Each number is 500 + 50 x the weight over its row's rms, rounded and kept within 0 to 999. Layers, rows and columns count from 0. Numbers have three digits each. The size before them is the row's rms in percent of the matrix's.

# layer 4 attention output (transposed), 96x96, rms 0.0774, rows 55-95, columns 0-95
089:474447547448487481470542493417490524537507537503508565518469537400484555489507465480496562436504534431532507489504535425553496587435486509422508494491590485566544410576534514424432537474491462434376503458487468430562529506519549455532401497503610562454547530494458524512365531536373527487
085:465516493484606535534543530357490518517513463551451500550418443546509490462547546485416554491465510547503481559480522476462545504553506502512463489647496555514517679527504522386504475496516533482580490521546494532520462503516544543479587467475548545558541477413484624418549551466473487483
097:378557463595534522503430549478598473614535566467551383481503479471496464485485438456516501494445503467415518481449499529524562565515536555486487502480556511477512492440541392415594444524456549443560550453531492475540532471509513540510501504426571483394543498529539483511359511529429493502
087:498526498452550497504435557467496553588441535517467491521528483504497476425528510526516463454559467544375567453407463524449522524553509468439531489552504553533497700503471485327534563435508501530535490515530527466567458502447514522445506505423470486495574441515519486492431565396527487536
097:446516470456506622459546528396466497411478496551492523506408502493502474491489551470422495463449502519622503489432503488475489510435448475491536481504488466542431416523553452563411510481481421441501554500574474508495498440504448499475444423421514425510496574483437559417471512476319459532
079:512555536491551495504451455447515511508476556482506465439473535542458514460506543544536529431532452536445536460410451580494510432574502513524556520544422491477485667461386475330527522520472530496585442512483554486541410489467482505489481533430578447421549405522470596493504532487482535499
091:526505580460519614473512465457500467547506524554509480510528511432522460522470567476464424456429510460496443435425440415374495512531542514485595544437569444421531415476587550511536516499611452535552555521518467453493461482579498570496453449369544503497525494451465473474454422512473421507
086:497442476535406484453540515676473501502525422485529468436530513544482505527505544488522452512525502424577462530558527500511520498525524525509474461428539501537547354555552498684434464513523472518454518522509467568483616505491480544510543543522418550518492591473515457475515501508567433579
100:539487498458517492537544435489527525418506499511401477487417588499549530487450478555457527588497544482600495503589512465519394431510514500507481516535462473454480392544505489681508471529488511545539420498459573503478484483542465385497474470602503508525466521486430571512641468523528501469
096:454455516484466483566327540443528493533523468439517472569542476451524434531458508467526581524443525609507539476492477569442478531497468499522511509535519545529492472429439496303551515457505601472490541603534507445548472507504500516536574501498498518465505385486447529431436511496565463545
114:465427525507433477480467469626368469501506467487538511392627546526466519464532524561528522563481400465517478537564524511537531478515418487502546471457537481488429438462475504505380514583487466580449557451523462589463567491453509511502517560506471462527433546511522588471443489620505461509
111:372441517447455474476502465508549449505431494637510530518506569599423489575480556498410494417586440465463581487570460485527466543458540440503485517416531472540491579489516568370552495537456482450581455532477441525525459542505502507490560553484549424502517480499570547482522547448515436482
096:521466477494530463506518488475462554477527506437545603586397511546458507521469592469451495427491450452507526479551508462465457430447557533549460470495520441450506293456501439636444455480505461439507493553519456472487449527448467501512503508580609488489442502449443538459576503535445492549
087:472509505495517515461454460434417484494434512483500416536494424482467450487514469492396394563465482591473552494537533590491478582511445500501399431609488578496464628535484477512524549577538533523519542548608527479549486541533468429523455414450582488524453537534433468544492530451424467463
112:462510508505515478561479533295538425522550442471502518543593501461493576505483402429518511526523636550485467538432459516461559593522480529453459483475527556587525605526499511504520562516523481502513540567479510486485576454468472597539492453522479569585559476493547449459542567488533477499
105:612547530506413491559572468545469541411498503483549525479494472526482492435427410452459538597489521484596419471539537537528429451440447477498504513541515558462406375583523544609465479446485471460433495428487509514448534521537543525495488522519480505520486598495393553525555442479555564473
104:510461495477504472535502438419569454419505514460604479543509554463488481510479589510506503507535406461614465506553549487613421411435481557512484453493456473570482333465464525557523449461529437527443453477587521539489517473590521540498484474515486504528479584474582443509542493554508483600
095:478466492466602538509431449503494444516519449464489536507499474417455534502585513538455456489538529540454483586478468501491554465484475505489585537495446555549409646497522464308461570487617437450465497585505535500517470601449521503527537466538518516524504582564560514493433485533466528484
117:468412497492367601423532535504618508400469597534523525433514517462541432464488535432546531428517488496487514432570523500429481481442528568478496515536446491406553533414487558560513557575549466502579476465568530531468489530493525481541467576522437442450484575552477531472530564446537531548
111:555442488520513511482528522580479512494484475461555497508581488488521498483472530582548514514506404422549429569515517467470545446526467488531381435464552481489482550476449543685511531535553556508498578544567456546464551458497649476512507572506413499499479543555471514420581530562539531561
105:542542524477467488450474490442501413508344523549453528459505559434423467528530544408452549405472534483405524474507501483452493522507545461518497526471519482496435612466502521286572486442516460488504465524534503434437492541537504507479567442435455542452429466471435494461482451496494528467
111:571433463599500442450555487484574468472487557529493464459470548540509486530450492477544475571404495446450454526440538481543449491461425535413521524553531510494590547365557492460564548512511449562596544507478517480519483413470562456515526488422553487495460510539601532546610453430598479479
099:495520552473579527468499492463435513567416473498475458549523475434530529501541525543463504523477567585510482476419450552480474495418512506513511539581527423508513432495523544347503457415516464423602482530459518365560476513464540514541467529557602610480494458552455508557561551467441499421
102:469483544512514568429504491388451524444430447472481551486426518479447529470568564547495521517416520502567433547480522513540586552561414521520460504615551472560494526443402520341481504509562441470377487515502491521492523527472507497486408516528523520553460498373467521531428515501534551494
103:540461482452583543542560453408564500399457558596513558557553542443497427487464588418480465617415528510569453473538563533428557481471469553505498530553518419508470479544562456593505522467440593470489474543477524523542503470536510484563539510558467523589585531492544474449469539449450536540
102:514472540518614490457398494386473480415474504444510463592477468491505470346487491540509599531469507456484480521458491487466576536444482560450542417448512427566478581529547501480515498512504549470527560544446450500500471499480491502504477525536316515455619457436523548514507503448523518493
101:487444550524412564621553524412416549490490442429480419450402521443448509443468584491534486498552445486528487458491417498481490538590409459568508479534487571482525560412333563548487513542500501495532531516444522548478543460487569420552479472502485482498510548516548502516425515540477553491
106:502538443547539590506377558473421572496410478522493460569521522490572446485530497553439410414486557468493556470493520501464491516452484432492571568558478540514527492440481439405517559442459474517485545519522495443615456499549556469494491484479462498636567421525533461533382566535498482523
109:513510546470404433420484532556459492376532514508537468553531487402494552495508511592563532518596546496568495518560576516556464473506461526570495521475513435461455361463539485575520448533563526495515473462469449416523539514560440420550487527513445374440539545521435512437564491493523494570
107:590522566477476537495613444523465495512500474505538503471536510557428528485458474508460542531482478533578451487578498534632528494561482510457396474559481436512441573543437568519444494514487480492567507555493446588578473501550514557491483496540575467497482510528590593598471442577458645487
116:543438462513563529445531517395542490600486494519471568613477507523454515581539443453489478619487508530444443532553488470518553465460517452524519508518471459526552574560607482601512450446539596464507492556494508434574511581532443466583571558532537546529519455486514486536470492467505641464
113:554553488469527463588369498508482461666459481512455524570495510486455520501576410455542541482457368536544471529627545490518489486491525565497504458493477465542417547397439523457603432531576452490517464491526460578491483517500486556465496483494470406482451486478507550570524545476454494490
094:456536532495551499474455442411543498541434555460516579474531491446388482459516457488481478499486441500433555535511495535452525494514483565485506561583493502467505669491550436395508450559518478564617517471492496483551482541558481518479524541368504529442562444572493546493417511417602491516
085:470541459512504509481572557508421453554524482497408572493526418539503398483498513414435467482469546467459599454619481445543446523479559504490449554520461394559481325513531528605504455546507512495456419485508520514478586530497528439494555461503482467449490554471453495523549441459558487441
102:496513523462449449415463534539529493574492543493497455491494511502443502473541460482492472604563450499480606562470555529505526607492518531505489417462513532494527650386439448454499521589478520543543487532521519434473547547516581467580555504480554628413517413506525481465468506487623531485
122:494503502559394504566416595602445551554496521459523479500451376568516399531507476574501438511482463514515544537555463553567554451519442502530495470586500489563568598506551498492501520450547481428507507451575503438543490564491511509522497507499590556562473385472580450431495421461519467493
116:447566468560500498442431498645549471553427541514460526528498546487510482505498515556423449485546612502525547408436493455456442501532585484436492517432540574457603557411525454585455514503532465536479456546441620469522525496471522540535512559508457478436616454473529495553497475482579504481
100:498494539498517453487472455490520529579453539583522548502531439525576518495521592517491428438481542531408478537496536523454479497515533502458529506486492568532500764526503486442544559467454522511517450536469603480500454505494534523444503501486391491516504462532536551606427538494586564486
113:493446480535575495485385659459565578450620574446499454491567453520503491464517482527527506543553464487402552472554492483480503512565439503497461483589466472482465508528483467546510527528539535513382538581434534511490485541454507449542607503504490460477449530482472479352490519463405491522
117:484415460554518536496441545610443480409545441519567461487576461528468506428535483458466563473557489441500440488546526501510477523506466432548441473541543523541536679514476496579449454458429499459517520525514471510522578586525463501457447459504538558463536603575527536419535421515419442496
119:481412460455345514501484491438492477549493440542457517580557500530465441517473596461501417573460463454559528445625465416571516493542491473403459516583485480496572479480585474422458475428510459509439488567630449430498518438426451518495508520496541481528516475500456511489485468523521565498
# layer 4 attention value, 96x96, rms 0.078, rows 56-95, columns 0-95
084:516468515471466460535428419536474509521542611485569479493530517458541522537435497545518494496529468624540550556547528471534516552460511387604518550450502396455532510627483536514537519515486387512558497494469479563558581512519512438491499574518460463495468526492559452553475408349538492516
094:474487528460505454557600481530467410491549467660502433464480577447514513448479473405493427465421577520525516488499515520492527508529490420399537504543559504445485489514459489397559491549488526448496522392528517481391526420487439463504499448501414457560492516554475428485524554516482433396
095:552516536525518472498516480482441452411528515485550483511407521530476439438490523620477483553398506526442571522569486463535434598426445380553478397496523493416409506528499498409573509515445546491515450461371457499499450467538522458522479551485557509487497507503451396506482424499569521456
086:526452532486472515530520472601566498591491467494558481552578524409533556544561462431435445472570551526419505579498518521557537483583566519496517545510582514489458509456510535443499526618549510481451482529476586580527535573373453526548472486533478581525524527426622568562478489461530510510
096:450468509456488490596457485480463492451539460535588459506498423595495454462486475553538416578510538438462525471549569429459481554433447498445517407443512491499495521536539496426544461466591534472439515375403378518482539412519584510472456486540519519500469484530441397476475415495457441499
087:461456435481504467510533556568483511467461466430460556469455585529487518458518496472434530482511491549487519528564568516524512509491513399452485462571567437505511494548494440444494426537534498519422468518443656369452492530327501515610550462511479527471440504491566455508498561451522458420
098:490503452431511570462494569484524542545491489458439579548551515370566465561510477376469568443484481491517526479467533530519490463524459513511541485502473463542449490463485467482402451451422416554487524465619508364536431570573517469506460436442490528541484469512523562606446424541508556559
095:436499473636500524473476475501522507550504398485501546471501429569510505465457480489562522462571487474507411479424507529496514430549513586469506467483494463593574463418521520656444473451595496502463504551466405529517547465465559634411445526509521509484498576447522516460570513460516519556
103:505515437524475497584588448488443558561481470475501530556599557474539508563505467506458493446440561592545582470489467553431448422548497563545537529495595438515528523527558451557534452432472540390546431377501567562438558434467464474536476518456405529544505463561588512503506485489467503483
105:547479564557506514526528568461394487454501542496480440454490507471426510467500544484562426498473415448498557555435493536449467456543456511488541455533546509407505474417433534383601551489460522530514481448350436558465471460500566464435553533456554370521476558543492492487412540536538513504
103:515591516603453621451412491522411416463547475535456463434508458449547405483487539489551454478546454452446423535477466494435587423534493606543499533547526497436538486493551519549448510572494423554459487498477512525498547504556497385581470448518487593459476478459500434547569454473498486494
106:602445434461506547537533514512511556438476552498518468504531440475498493479484402528553495463539532562482442478515488487539493366589483440604435559556459601449477460531501494545460463464504429425490463540564594500486413494560563436504493528501479437374592520478490489549565549529498572441
101:497516503551461481527618567446564536573598443508553494555473462351528456457506493497528535501450502443509470611520483506457485537522542398472558511506487399553475495461461496569562501412475502583463521507470504458533572549479431619414492475448440515511523466455452504570474441426498556466
107:425478447526543543483527422523533451570494438448474559499460524640501499595472557556407523535460521511475536519562523459405532530464510488528491621477580452455456538481563449469505414456405483512502542517515424561549533501492460556423512436482431523504408374516526467490499527438520455548
121:604523496373527494473568491480527579424415470473557558480547545470502589443473518513478490496477435494519523524481557592573419507497493482524452392502450424564463479503376455439523540514462536561517439491527504493577495615512531489380481522436478487485481505498574535445430455423472511521
109:590489531469512457509492499541423587431511615511566447473544492552421491490456481480488498381511504499517431504498440514535498429477396500479513504539508493493489467559433567528524524461478457472483538533526421549570417495526444395499466525461502450593548440532386557485467437633451560442
103:466504497481467482472463510482456527575526453650435458568535440529496491580526514492489519602523508441525473537499510439509569493414518473479513449431540544411430532557540523343503518463400459573489447505455499545626543513498445474547568468523417547542496525426535476513412516546477533522
113:592557470573484489491537451505459506465501561575584505457474605557572465469474458486537551454542485553478447559480457429582519497560529509527444498466444522467449499588525474522473547580568577534595511474506486480495525524453438487581548518464569478476547401451594567554631535579539507527
106:537482524560503434534477459474517540485514416533514519492518406532470542402467491424538487551515513534527472465524505474548410477538487562491634493478510541466462478373428448483530407455544534477590507535385471579508514478412489557462557460390465413569473452521471510402558496484561477525
100:519586440531513581433507492483442463463517478470506544551491424533461488479555411425532595476432465469549408594520520476554595397473517507548469443441506534504535539567508548527474480578492525473412446446602545536465461528508463532548509462505520634562472502483635551490504533537530478518
106:469560540526548409560497547492515513528534595453611538412549542550501554424481509453492404599519538463545511500533495478584515498463558526447474444506466376391448487504531551565497554526516444554530525409564519553410459463571490537519492429559528487554490479472441466437563499584505505480
094:419506463493488544515507563409589456511536451500465423556500480481555512494450470485486555380534588626463552494481553505561590491432564475480505411537452513422440451554541484495455534464449479442464432459538515472457487475516535441510379484570534426522432491473602533430557479491446477465
101:511518461457472446439539621408462492528511516403520504598521547519471495497522519536472530542476467420537472502569621527536510441468433539539436459532515531483416514418543465399491524458569506515462533501474386429536456503559510511493480534377475385578572497483533535491558565478499565464
105:465593540456544594535495562575477567449445513515607443513518460554496476577497438452461545521449485595475474529532443443449528497396534484501450500477549444458515472483468476467529507455588595458536444456516551397582528557521478586538532535468412476502554483470541510507613385528489511499
108:516545518532448522503475475539565505547493363437481560552499506618529422652498458529479518575426597508557461455483507468499416544490473560502460477525459508440552487456549513388541456487562526485535498506495432584489511494550502578486520485416542488437437473492453418451530386502481517546
097:455523531464413572434494579493486567455493465490448484403449510414462532573520549578464517582510456466581567525532524550506439488528516477400511481477581515538439498487462411506490526412502560500507502464484529498505585405421416426471436516459521465556494401458476575426510575481499466416
099:487541572585481548562500568494502533550532518534407481576433437480496576564527553425433519452509490546458540470441487543445465516484526421572488531448649569480503491562494540472488538483525467485461458430496480462330534549513425481572468436516524558527540556450450546451547502533471565461
107:570520502527521460516551453437448499482456538538561504510560591518505460460428507456491506504450434506507433477506454551595456556509463513454512399512486554538588441389440541509501462458445591497492453514434551604513584425522568424520482484490584466433529490523461588610537489517447592453
104:469481505481448521482585483527517518471523484523577492475476432453475593442499529592562435499506402409471476536524654488510478474450466488456536399499527445505470495477412441504516510478559488495469551463430440451641482557560544397509439508453532477469393530462481438430452495457488563490
113:477515479468504458439503492516506543529469459504566592597510408528572528559506476510531500592503580412444443552581547520416554560448580459461515425510531472525419507493629478528454484448463503455539452549511562506562459538484523489628493531520429508440494554487563460466569385459523525526
113:542560526466545356513612359521502550470512391445489431539495464446482426454467571577517545494547509357578453509520525492452524423550405496545517410474552470438581525465478484516526548479522544468481509552499508540485410538551459480526523487493515491471488446483440457504460474541519537537
112:477503460460516525552554505535470543483548537541542515555506588579599424524505531474526571525477546524540511575539452440488549472476565533552532422430435536377417542464493544546485528521500466548512467513515475442458489490504517478655531504456541547490468567396511459578438363510584510541
112:477475524570544546465538431498545572529548517418460440534493528514520454538514434549524454503495467492479500572573578550511571391520582498569482410551460515525543491553469476558461548508440568445503485534544514443481453530507450514434518576498534704485550587464545513569571522439485538502
116:507454532577509491432528536474467425584515385462507600444596520490557455560543531515601541477476552503498496516500527486505486509506581529460530436426517414420506537426578544610522486489451445513492561496422591517563454542385490553549523474433507415549463503507507543560535430518525480460
110:477491511471482446458494466502492389529508441426437539568472527433499491448503556456534390493543549471542512521448489464551490489511493471441473471500557397538363544453487474544451456404524439599508493502457480562488507506457424534470495482530412503420473641583476516492536461493470638526
110:436440558501527541514384475453460454604548449502471488483536420525598550550557502532525600562558513652472476512532443402554483535507579497535490492428538486497531515567518534546462568630500491472507467496548446480429476527536540394570518514521573535487517449487480532586528510526483500505
127:446538520488495504506435501532434406580514430519410533532490464531486492516512436481545487604526539498505505469468536455445514601473601488510533425431538487477444548523430466486481519574486585544468535537524505429494526592604447515601533456456497606580545429530548385488499448464531501587
106:477491566488505489548580452516536524509513571572472533461485508550544428463556478509539450513492554510542549545533515508484410514501481530441522561528484576529593516414604459469518459368552495525592406527477485534547514485392463542415533443522415592435601477535582533553545503561525459486
112:552558521489455592502491523543474419515519397587485513522459452484491538497516536490492408500525491468509568609430480451497494554512546543455502432478543549549506496428517477597508385470592489562477512571497471584545387518483508511378523447493473508573409571475513507555450529389505545525
116:483502529475501427532499477501466559463632584429445576528458527433518595464535532483481442508455475473471434593433523481410564405464509517474439494514545476524401490528529504484465433521463523309485468409496488520505474514533477486523453571537492514483575470474514484558589479435513577483
# layer 4 attention query, 96x96, rms 0.0895, rows 64-95, columns 0-95
075:495498469522513477532550447567475444468462627616460479562565564459501500489504445491509466545518528577532524466413514439569482535515502482452484516487450413364536527417505489515525476468509489599523461545535551508578599467433412620457491466435537544533502627491467551493478537499507464539
135:446405502438533539516480576526516579530459481435433498484475488563543551550576516593442513528588487470513434505533439525468524391587539452483563462557594534539487455505473533516403545477549567530491572452460433461536422544488452486518647424493480478516454437514494506462539486547463586527
087:482431441450535514459525541517541460541432493540443495590504510439542486562637441537440528489537576510529447590436513521446460437559533498509554438524640524482519495455486557464435565525538531484526499470531555464598491535474370540521602530464466488502514469390486544493564507571519507557
076:442438495486537539522507584570565458542456481420447490505536480501517560578617499573495509526529442474529431535487445578416569431538487463467562447559612586549565429466432601481454517535576485532498533441524459430499481522474514445529554493545456469499448426514455526438559571490444556473
097:466472480487525497496497500570542518526371472529514497482486512490538502523598470535429561556578539524486491498434483514432479437598546485525491462495627532471518469497539520521433569509600478517561586499569456473501503601529447530527569552444431558560541578383491510436592512535487603558
071:440381474421537477462431511554526503502450444387453512471480510519535577473581507620491555511582438510531435539487469599500553460553524444524497429520554567470465427475402572552418560527495525465473528414519520470500436538539497446452512545481466494541507462557402564512553480526462523572
074:418413520390582523511494537564571568513484573501448471531490537551467588544524486502478497563526465502529436562624559611536499449428552401488470438540572480500444425504491571492450516492486526513470491494500567444530563542470500396541519484502473499536388401447445456508522511500473567502
083:551621461517477427532433461494397515440561476554574517432528418465439477542425531540560453501492500512452553454489564410574513537447420549473450534492397471515499567520505424439570528487452516541462458520437507575425500472523590456482465470544516496494595491604572473458461518499509482442
079:536549487518438431574436504478457445472526486528517477462493494490427470479451527532538459545448483495477507489573501436567523542505442480505493542468392481525455571493470416385551487475590537568483474531549490586425474434500609504500423454486535418440595468568581437458487481592444386477
078:508550459525411465545493469501450509450500480524516535486436433416492458465432596464571446473480461479470538422398476438505579547509355520547437552401541476468494562586483361548473513423502557407529468489488499453484460391493543510519473501547540455486529511570507540551473526528558490487
081:601605450483530433558449451475439473456540508469502492552464471517484487574482418529458513481466516483475632444407492504536446542510500477538532515548444463471515577460575434424527442452502533476494439467535576584368511445522476503550446415419497520477518435461574453496398496549440501520
096:603569501560483433349488374481509440493579488518538617486498547478531522540521531513475516476483498493487520541545454485447397605505495528500490504535483460537442509445522495398513471494461498514580565530524559438500506422483476561512517436399585513413482560537531436566527438559530520456
092:439402430467576486368497553574495542534458500463486568541506546503516613467638509473520490506515483500545494520495434542493561452506574441481452468505548568503462478474450542491476606544533464448507494487476560412524411522471443537578577535483499592527477478410507551439484447423431512502
088:537529530473499486484393539479434613464520411443449567441469499451458449482467582576580444553445444430534551610532548506563492455539512521555527469488526528553412569415498407559492515532534536593524471568531548505498449481499537456492539457532431498477593538529471575534453447473519439543
087:561534493545505533532412492556503495523507396537542546495532424446535494492531498563483499484545553492423445496468496478519520455446440560404574431500474480547576498412491469526492494350523542571502586568502497601556520442526652503453533442531532527394478451495526469452526459428449507508
090:418432479540561421489502396498480505449443498431389472538587522514491534451531475513440501496527452505563468528410525460597610496552527524509516532493514527535422451491510462590513537464544506612408505449462491555537528431507510572542522503534415479578548479479479498488446423539366458519
102:474451472470557552527573632537493486509448516480465520504452561491506446532604511449451541521459511483537451623559502584464517364523561420560570518472505493462495429433482579592523522510549515479568541439528531520467432553480487435480570523501448565596452535462503565458488506554451482568
074:510485533520475522440501603437478550533470509487479476583512441494505565530505558531476465548490445524507503490610526555560467499508440481498543464518518460510574551527495577522564479479595492533481510609549392571541465583442462522436584396511408510499514575453512552465416608454454537395
090:465583564542456448433402511492523481480544525348495500464469496435502533470497508402492504434616519540507593403558448495543519511558479499514548562566597446531560438527520550419489499462491476468472492417539483420528512580413481451436491450542612487506491523522517424554473522502521480487
103:584617544498495463523547515520396540572476434452545491486426527527554537564575493526449381511500520485452520492479501437591473548524408534509609452467378491508392486454510463450428549514485534535459449535526509548521449525504513600503443464496523460469515446452448436583462483513560527440
056:569495479461508537615495521515470495507535469490464463460661482535542410540439451478425455465501572489450521474387515494591594519495492500498458431560436534582532477533347443480518498500503447507422491496508575494399437468516541513445430494477479518477502459465498455480437407498548509542
154:580604524559452484539493409433466490382601491534585472503481463502446500500376477517551459538459493484424561467509478424541519557444425578516453460478419425454449610513518395464514456474486523480456491553427451592475509448553567482514418514501510486463538484507508491493524462472527446460
096:484463436464536530448492520544554466449470517507481485619432598526478578535551422583526599513574545589469437543495486391437494477495450492504611478483592496459528498466516549547498526443552528470522502444447463487554493453512459546544560586448451481519430544444437495471575491530383481449
109:564666546517462418456456425512477547543511453491508555407365498461460573424459495399518521403419537424514521440550532534504464578487484503549483528453436443465444566503500462603533462534474465509517459553506534554473554530469510513524438476500501452397487489529461497548501504508506449434
097:509584516463449438514530487460500549505424417479488462422489600399529507493551451452496494512523520437573447535515451485530476455497493619516473508507509503487505451515437478624393510520530467443497472478493456593544413525435466516539474543584466485618498613537453488445440500626501508526
102:538477512517507424501505485561529598441480479482548552394497505535571558504533479552614497491541406408542427502465530575474514464576517526390606406568482459524523524447448543551455519587504466555490515465417468458492448496449465438576551509571540568568480519510508479459558586481541522510
097:514485431512448494557496551513473546477546516430514476452500604509525440467434528485534497515415452497533528458524592500540504482550403426552519371535474418485515571547476519559493459545519485450496475536417536607520541478464438608396447517535492464404457455367559510459483496505563474458
146:389433556453514478552520522596530484568441530467417508474540541538546491558578501470415597446555511438579451562492481591462526450528537418457547457555541504493496450500518588457427460523449443445553507495480481482529457503549327450482543448498471525504468480476487558415508511539472536555
106:453615485510482445435464347498459523466504486515579535459564505509504476474394503528418455505462529542578428551573426530589508475510405512414418508460515484512467502506543430473418388474579573443469456583436420531481546491474527542467525477499475500564484515463566450505468512490516527521
106:528508512635484489481563445582464465512523425440491531496482553536502551492508523473477460535461552442419541384506561548554539471515452467562457542509430434485499543562486470424447439526485513548479532572492388464481508494538551366478459433551536408432541510540499495580494387530452440528
097:513487469514465526527475477541484447471555474510581569531503379534562434508444394511599502461512482521521447477494558504539471473506434541490438538462493459517463495573525441567488422547535542486630562614489502537456468511500501542457536469455511471436590457631572525451490406421447437456
095:448471533479567442472590569416555542500527508547469441472583520532545495503549533554492475439505559560477545492501509522504599570524508474559453531501451433523581478459484484542575563481506568525508483636454588541419404474501501395488514536567447530533491359511478474498481519560499594548
# layer 4 attention key, 96x96, rms 0.0851, rows 64-95, columns 0-95
110:522626481584447511485518405496458476477545491503474478515520499473461411467435505440573502509468558508525607463466549538520552579501480534533416523497471484510478593505504388402554525535568525449501464538502585536462566499498521523462393520600482534379494545426557452511446499478507399479
093:500486397549589485510489495507517451495494518592509551491578566491597435551572450424488547420516489529459492433378538476522552496502491474491570545550484539555598410448494513585475539509475462433610510574568547491590517487450476543449557485464479539446458572545479579563449509539469475488
074:514474474491526575574481461522468533475519572463552546460576549467468493512450492375504436397493573498509446439382500513563582521511479441440457571526451461464506486513489500661495447506492507541560503555612552534473526552494558465504520538550489496504486558551595545487427396453555529491
093:474435440525592511491519548549464518528432510530497494585570553553629442530618477540478502458573452517536454581491446475565506461561548505515582536532559547505524358497526566462447500473447485529624516547533486487546473507516402511519601538434517494507527540471514550490518466523528553594
096:500471469544585519532585426564424564509490609520432456534576470520536458576537483464552467519563497459483595478491521529458644482506437457494500501566428437530458436557472446558456481395511534428579523545591563472484448553557530441444551512544502501478437547506525474520440513556552479514
079:440488398555593451430505539555479479534465485561458517533539530479616460545576528504362510503518470487510503469469528533433466503462554410485578520543540589449486366475551527536478476531476527471609526483529529467575529533484445514503570554385440507493465585534526553457505485530491552568
087:494437416528541491471510491541506456606531480528466604575528495481596435537622580556428485533512415443523476532488505539503526466499462540466496533486488529536530402446554517514574466484471482588532593566506463448584506537469449529449536576400468487545440432493490542399480456523502557582
086:478588530445432489524551450458533534466484503460536453446438575507360512534454501469482510524402517455485513521503561424536518528420481561496473497469443415461537647529445540511567543513619536477406477445432487470477459489507522504550418464578537524519466436496488473508526468482478358465
087:468529521409371532490518578475590531440504499494565505436505486569436498492465479472541491436457481525510549502584563453553464515486553544518491519424507452439558534513465500481482522533449429571384437474482535490423468493511494544548454412563576506514545421463451517569600517521417457369
082:551546520492432561555506511392597514455473548431472442491423503510439543499405516476519508492438524436416525478561560433508485543530543392545446476518469503487437642504472356453439549515507461503461450490532467546482431391544560515548463414510519518429493509515481485506544554487512438495
087:532525574429481467525552570452504580535494488421529444490494467547436457567534414530510429474450488559397535486506570392575453510403479574532501494447492479442565590498489511549470556439445442498445394478454456496461425473448508534487432440485513492527510413529424443472535511513453446407
102:512495552472482491464504564525609489525430402433527520524450532564502503518482523392502412433499517465550530492518457483475436427490508522518508535520556550444471510466448666568511454471376418500496400497459578574434496560411490515488547497444465460452549549542471574518541487541484479431
072:512511416562516461531587452546544471514502495555504494514548488456537551507465489547494470479528531407607492542431489564577494477579501403533545615514567461488510506449604484472483479512505549469569534488446529521575567429397513399521537530439512567566490485484525575382530543545516401518
111:559534552520409574508450476445551534472545518512531465475577525444512511471436551535488466502476421513436522450526513494502394543440498461563467606451476508453429593468497403465468522559542509575391484462479468512493466515514537507593461507592583501417555486544549580569576542515553436425
086:512458552617486557506541494498612550473507450550550373553471529528477496470412451439560489555505544547396542465487517504485572541538416508538518528484557546512535439526534598513484501475420500401474510513497529419428484499466574485428449529552402536503549564584471513589544494438475485464
090:497482385558609570443557536492486478448550500487518402623523556440581576497482451469487515420461517539489498513410544615483525499421541412542450486478543513514511429499570489505466553468574510546559490545522640519457513488494562540507483502517426513508480502496463438416481546497415529478
065:509408525529539581495578472536494512549482557438495511484555596446585423416581444576411493495588531524505500481488494489504559426546553488530502499492550551477467301554523493530463494508478466484510523473597415555573511516509474477519477518490457469530568512551546590495438526481420494560
131:583504534511429529457508487414527513508528442541565506454530517562438511484422501515532497428503519507528541432496462517567489560472463592600530495448420465543530592555477437419509489484545524508357428510460454513416504515544494504471423476572505461468421444429460509590496509539488404380
102:476599552469398539482557467493545492481495424553507436449481477452484585513454509541607535482483436482531570509537488452514476490466467553553508327522482452496479572428463468434448487471560476522463490501390522466489481503609439537612461523566475490464423522537439442438559510474542444507
085:517478464505387588464534522454459508443507608599625521485510487480554514523441456518561486436467548511488542510492447557462451564527469392579465618374531589451514487533419497465458445507439499504484504556436435547468478526486504490437448443516529557524463526489482527528474506439596553472
214:564606579460395503542529504424482538425522455529560474446477477483392502462380477489538503517434545440480526477540496491570491548446433541515434512436436461492479633472451429472542510498506508523400425493448460480467460488520554495503422449554527492436555432488478487531571515481464440393
046:539438581452430484501488593516503454550536519522445592565449474458553530528517488527611492511572492489487472476526458491404483422468527483518541440416515433482446625499512576609558567481417456488488493503506508417550440500435460487475552480432561505520443419532478601499527480550409548512
129:599559539456406526497575542486554551470560478481491511464497483479417566477465468395533472494446579505470556424507477424505531506537482527539426467477428392463461613464454440502541503464517471520406422504455491544419466463539554474439411413511468506490574459484471473519427536523466426412
078:490469469584369496532533453468560482506522468472459537480457499532546510542489493500482501516502522529459516490491419434424406528472563592471474571450612498467446570498546461516426427470532497551577511485453439519500601523521409518575416444486407446513611407533517484547554542580532504536
098:508460488579410572438450568525417432476453531562497420450436567457598531481469432478520418531546485531539452468510506515486499562514533422590404481426520440456363540577436477557512492516532513588539491466559556502490522519514508534522474468438462450552485564529465498596573515504465507564
113:467579495599410456476482381488497500510634512485440468351488564509461545512441460450520537562517489508476598556524552481526508522503501476541444535459474474473509608472490427540540546576557566408479539453484548524487540434437478480506499521561575518470510499493569518581546464487593480447
134:457386474548603430452497532581495504589512487554502511481527532494578509543614500590491525544534456519517491528483505580492509520539545441467507530528544554486554382466585577482463490556444528513563598581526480452532512476525406441468570462471477522570508558513546582462480490505543622528
095:534557609482382456516456497453497496432518480452528455382431452573398513481380525563581479547459513495485493439491560507518507532480518517528415533411515502503472658542429460495511542526482508473476464512490501464420501485514478532527432465594530469491574432483536532447524520495474512384
103:445476450566553529378508480584471445535405464489549493494450500514604466446559515517541518562581544539552493422424510581547535488588490523453528458452496485544485430545481471548462519496521533562587494527544582439535504627448538535503498562433440454564492411493479479383495505539515527477
113:395436346526556571465453507526503475511469493548458461470537451535517495539529446562451551432510471500488522503546403598509461417491579397431534505498582590561521419510584528544467465445498485408617522522525503457518473517479427534492565547482466482536512536481517566439542543484473541472
110:501520465438601502504453555557464474585488490437476511463514486562548538530569479464429526583497459558549427495409452485517521417541547510464449534584515598568461405487506508455427505511526452433481509429521501436494665493584513476502474558444447485531563522573504593471552496488438465525
103:529464501473515417434499508419590439467546486469504468527465557539498560367460561538517584504570510400501570511502497475502496600466530441565512473474612630440512426567503498491547556430555441474505449467497449537486453436472588440536492505440536485506503526507479441502395459434474485536